config = dict(
    d_model=160,
    activation='swiglu',
    norm='rmsnorm',
    norm_eps=1e-06,
    positions='rope',
    qk_norm=True,
    init_std_qkv=0.0481,
    optimizer='muon_hyperball',
    beta1=0.95,
    lr_head=0.00443,
    batch_tokens=16384,
    dataset='wikipedia_en',
)
Each number is 128 + 32 x the weight over its row's rms, rounded and kept within 0 to 255. Layers, rows and columns count from 0. Numbers have three digits each. The size before them is the row's rms in percent of the matrix's.

# layer 6 attention key, 64x160, rms 0.0453, rows 34-39, columns 0-159
100:086152151114181121126114066121097115129154203122092103099173120136164146121122109117065097117157136131156150138132123077116169153124161113124123132147086176165101156091083129178116116118079153101127154100172157103131155179165138128193076112117174188114122139171161136108141136112111130165156113099101142059102145173146162143129089124168185129114118088139122097073078137143146145178123142095110141155118117154110073016076098148086118161133141176126132101104145066091109045065088113
113:137118106129153173174158074158109154097120184170084103114110117175164142099179142126100146175120137207139056115078161099167172155191102098147064083143178080144141171129168164151118126105143143099135144131173141137171151164114177155108143133107168138118127152125125126077121123093116096148151106128098075059100142115088099173068169104065116129134102089107119158115153101104178112125163162187206106123139107141108091170139152167088108132132119132093102174158084100162160162122118071
119:136125156113143096138055221161148105141146149192153139126111131068192116164148084121119111108129099080111166132152117149085125159162231146156122131135101077122133157107190123058090110132116123091106148188107145128083135143108054125158145115132114098168137105085136078106161151153110110120150109172121092102134149101156107147135140180095099148115148208158093135070087106128092165105085148164148085129120149137138203170175103118134133133118161133107156132098121056148143052134112126
104:113126155133120121135164100112149114091157137111100159149157099167138126121134123047203136122141142136154128046098083138156122098105095134071120119129149167167144121110113141103191160109118143138120107068104104125105057086161083081060134015104089107105199146131116118150176097098146125131124142117074046178104130138144116151107071114138128115158138118160120158064132156119148152127124097105133144109185198126075126147091120106129107097158122123076084186120114119155078128071136091
100:145168111127118168068144104136156102137162084182071127067200106091129119181139119158165147182102138142117131134137126117117123163107119150124151155159156154149135149162102083159193103147148133099171172091140062107109142113148150182163157119107142154104094173137113096094112086134137151114181174143137122168142208125139094119140137108124166072154131115081042162096107160152102150123169100185137128098168154109195122056134178165143131187090087193175136135088157134110133165129099098
105:154163126073146149089106167109128183145102109090167146157155129135199112158110114134079118098130164184099149125161115175072083150138169110078113151094111113121139112109116095141125127164094102166137155063072114179155100121133080100182098139171105103132085139097116160147132152182127124106091117142085160184128111086137112162050148139152110087165126165100205157131161128102122092174059138103148155128137121159169093184074097153108179161110165122137143170184158068131077179118147118
# layer 6 attention query, 128x160, rms 0.0431, rows 35-40,99-103, columns 0-159
109:132183128161143136089168103130096079121121113079122141145136151113113180098197191160122099070107072108157099127148170145154108169097063134103102160102162149144081059118149122075177092141109145177201107132127180085175127100127094170132109099128162116096099174193131142168106093096154105108141136176202140178135147138101169084142075134130109104143117190113189112113129178119131139112116120141080147143149137149134184140087146145147140087147094104150175163111051150132112175116101115
094:162104150161097191127104140150085150115106116146178063078143110114179157137154096145149113136087162149120131108090102204090105123081132104085120140127105095195194179091190138141134120106170075198113131108117127170149097165135160166110172114127151111090109124111129144115116094135124110101135073172135133117135110093103146122072205157122083091153145161110133053084163147127124128169168169129162085128163087103106108064133132145108125083101135077162137044156102151071127097096127148
107:090175068117176097168156188130117107134132097172108175100108097128156178137155137127065096136167119090186177145111221112132122134185134148141065153204109171074118127099139137135091119116181165133098174125137149130114161136098125182172150147149144112188146121170146088168102157113168109129223119164172190082137116169133135096129121107124117183135127124152139185121133099170111097147114114133088092136114108139136102135131096117117085160130076168142146139144110174140154037133122108
113:128162159137110118195102102151176187197171185078136033176084150160132140117055130112116126091128111123148135125139169151101134098102140081175143158047107130179121123129161147119093142146098118154132103145164168140128150168159120139095139129080132164176110108152117129151049164122116110175124097144136124122083110127123205114122136097118081197087152113047135119129135098161152152169144132098146096155078096085098184134123087133103084091123140081119099111151090092147104181140103128
094:129190134131164086112136093148057168143163181099155141134120118139099137201189155118099104188109093194130136147161153103139106156116105204104108116167177108191156164132134185112126118125193107159114110054152153060127101162127153155120110150071107176122133148114106112101066116117135133090150132133142095108107133103133073136109076143176097151128110128109054146172132147165163172146090177106127158095139166121047132104143153066159089110124091090155146109136111162123104108079138154
104:082151132072114130148150123117092148125067168087157164189158119129160122154133185191135140148134132128106102113090133124162129104098135087132112071178085096137158070121098079145113154173124144125184169107144109096146102107115103098163141110083120129137138140087129177114112111157097139194141118138186100123125162122119165204172160140134140113125109168083198119082131165173168121055141125153177033143079122138200147129116175147162205151110107125124155180153164134144106103090106161
093:172124104198144114120135147193224152100155108124109079143111106145110144127079149153088093071126107128112124150139112092099168103073155075186173162119126168146109125123121075100170122107173159114166085096151173096091107153097150109129063078130099174193135132102135085186108132112134093133098123175112163081125162133087096134107084130142097191089120192124145130137108135157115149154117158107118184136111109067145158050131082093084132151106126112138101120117140113097125188178181125
104:134110095158159096105097116119069067134138118149148145100152114120174102105110085152148172101098108084086154091146084130119184111100127136114110098135139058157167141134135143104136065152182108135191123093114130110115116107113113067126117084140152178166155089124077114092169105145159174106101159156161082059207191123098124152115160173112079101129123117150135148092182157159105128165112159143107120055148117107111112158106084113113129096096104143143243096082086150115186117105119161
109:111084102180153107170147092205107183094156097158060163175162137150050134137109148123099106128122112069139131147125182142096106152113142166182149112117156149139106135098061120119137137142124161096097133115124155094050130088156113086129120108169130091142135121162112116108080148132110092118115148118160149124088098155167097130106148096143089187152158114170192143158087094137165160178097128128104130185133114125084106136157143157133145162199135117119064180150102231153073074107105124
100:143211168136094109092121122062143106161147152119103124129208116139129184100166128112120128128143148128087118144109112123121153125200133061124085115095082112110182179079169076144157147158097154163166132161142151122119111140109132185121171156113125143147163111140092128167105138069176145150145148154130192112085115111126146123168059154128123144146168152088109129086165126118085140150134194129160085119153152116098129118149070164088087177144066093164127203200124101201145162101107129
109:122175192134140167080147094124098160113107167160150142151176136120159102117117090122157105113188141096199100046130122148128109120164145104133074138135164100146105165161133079034132176130195147086126156075133168148078111129197113108055120116134094130134117095145117141158102106091109112190101112126078178147145124119123109170117125136120114162062120083112124084111113185108110139142099141093120166201160152134084118131122162145144146113086146083119188108127176114074077148083136158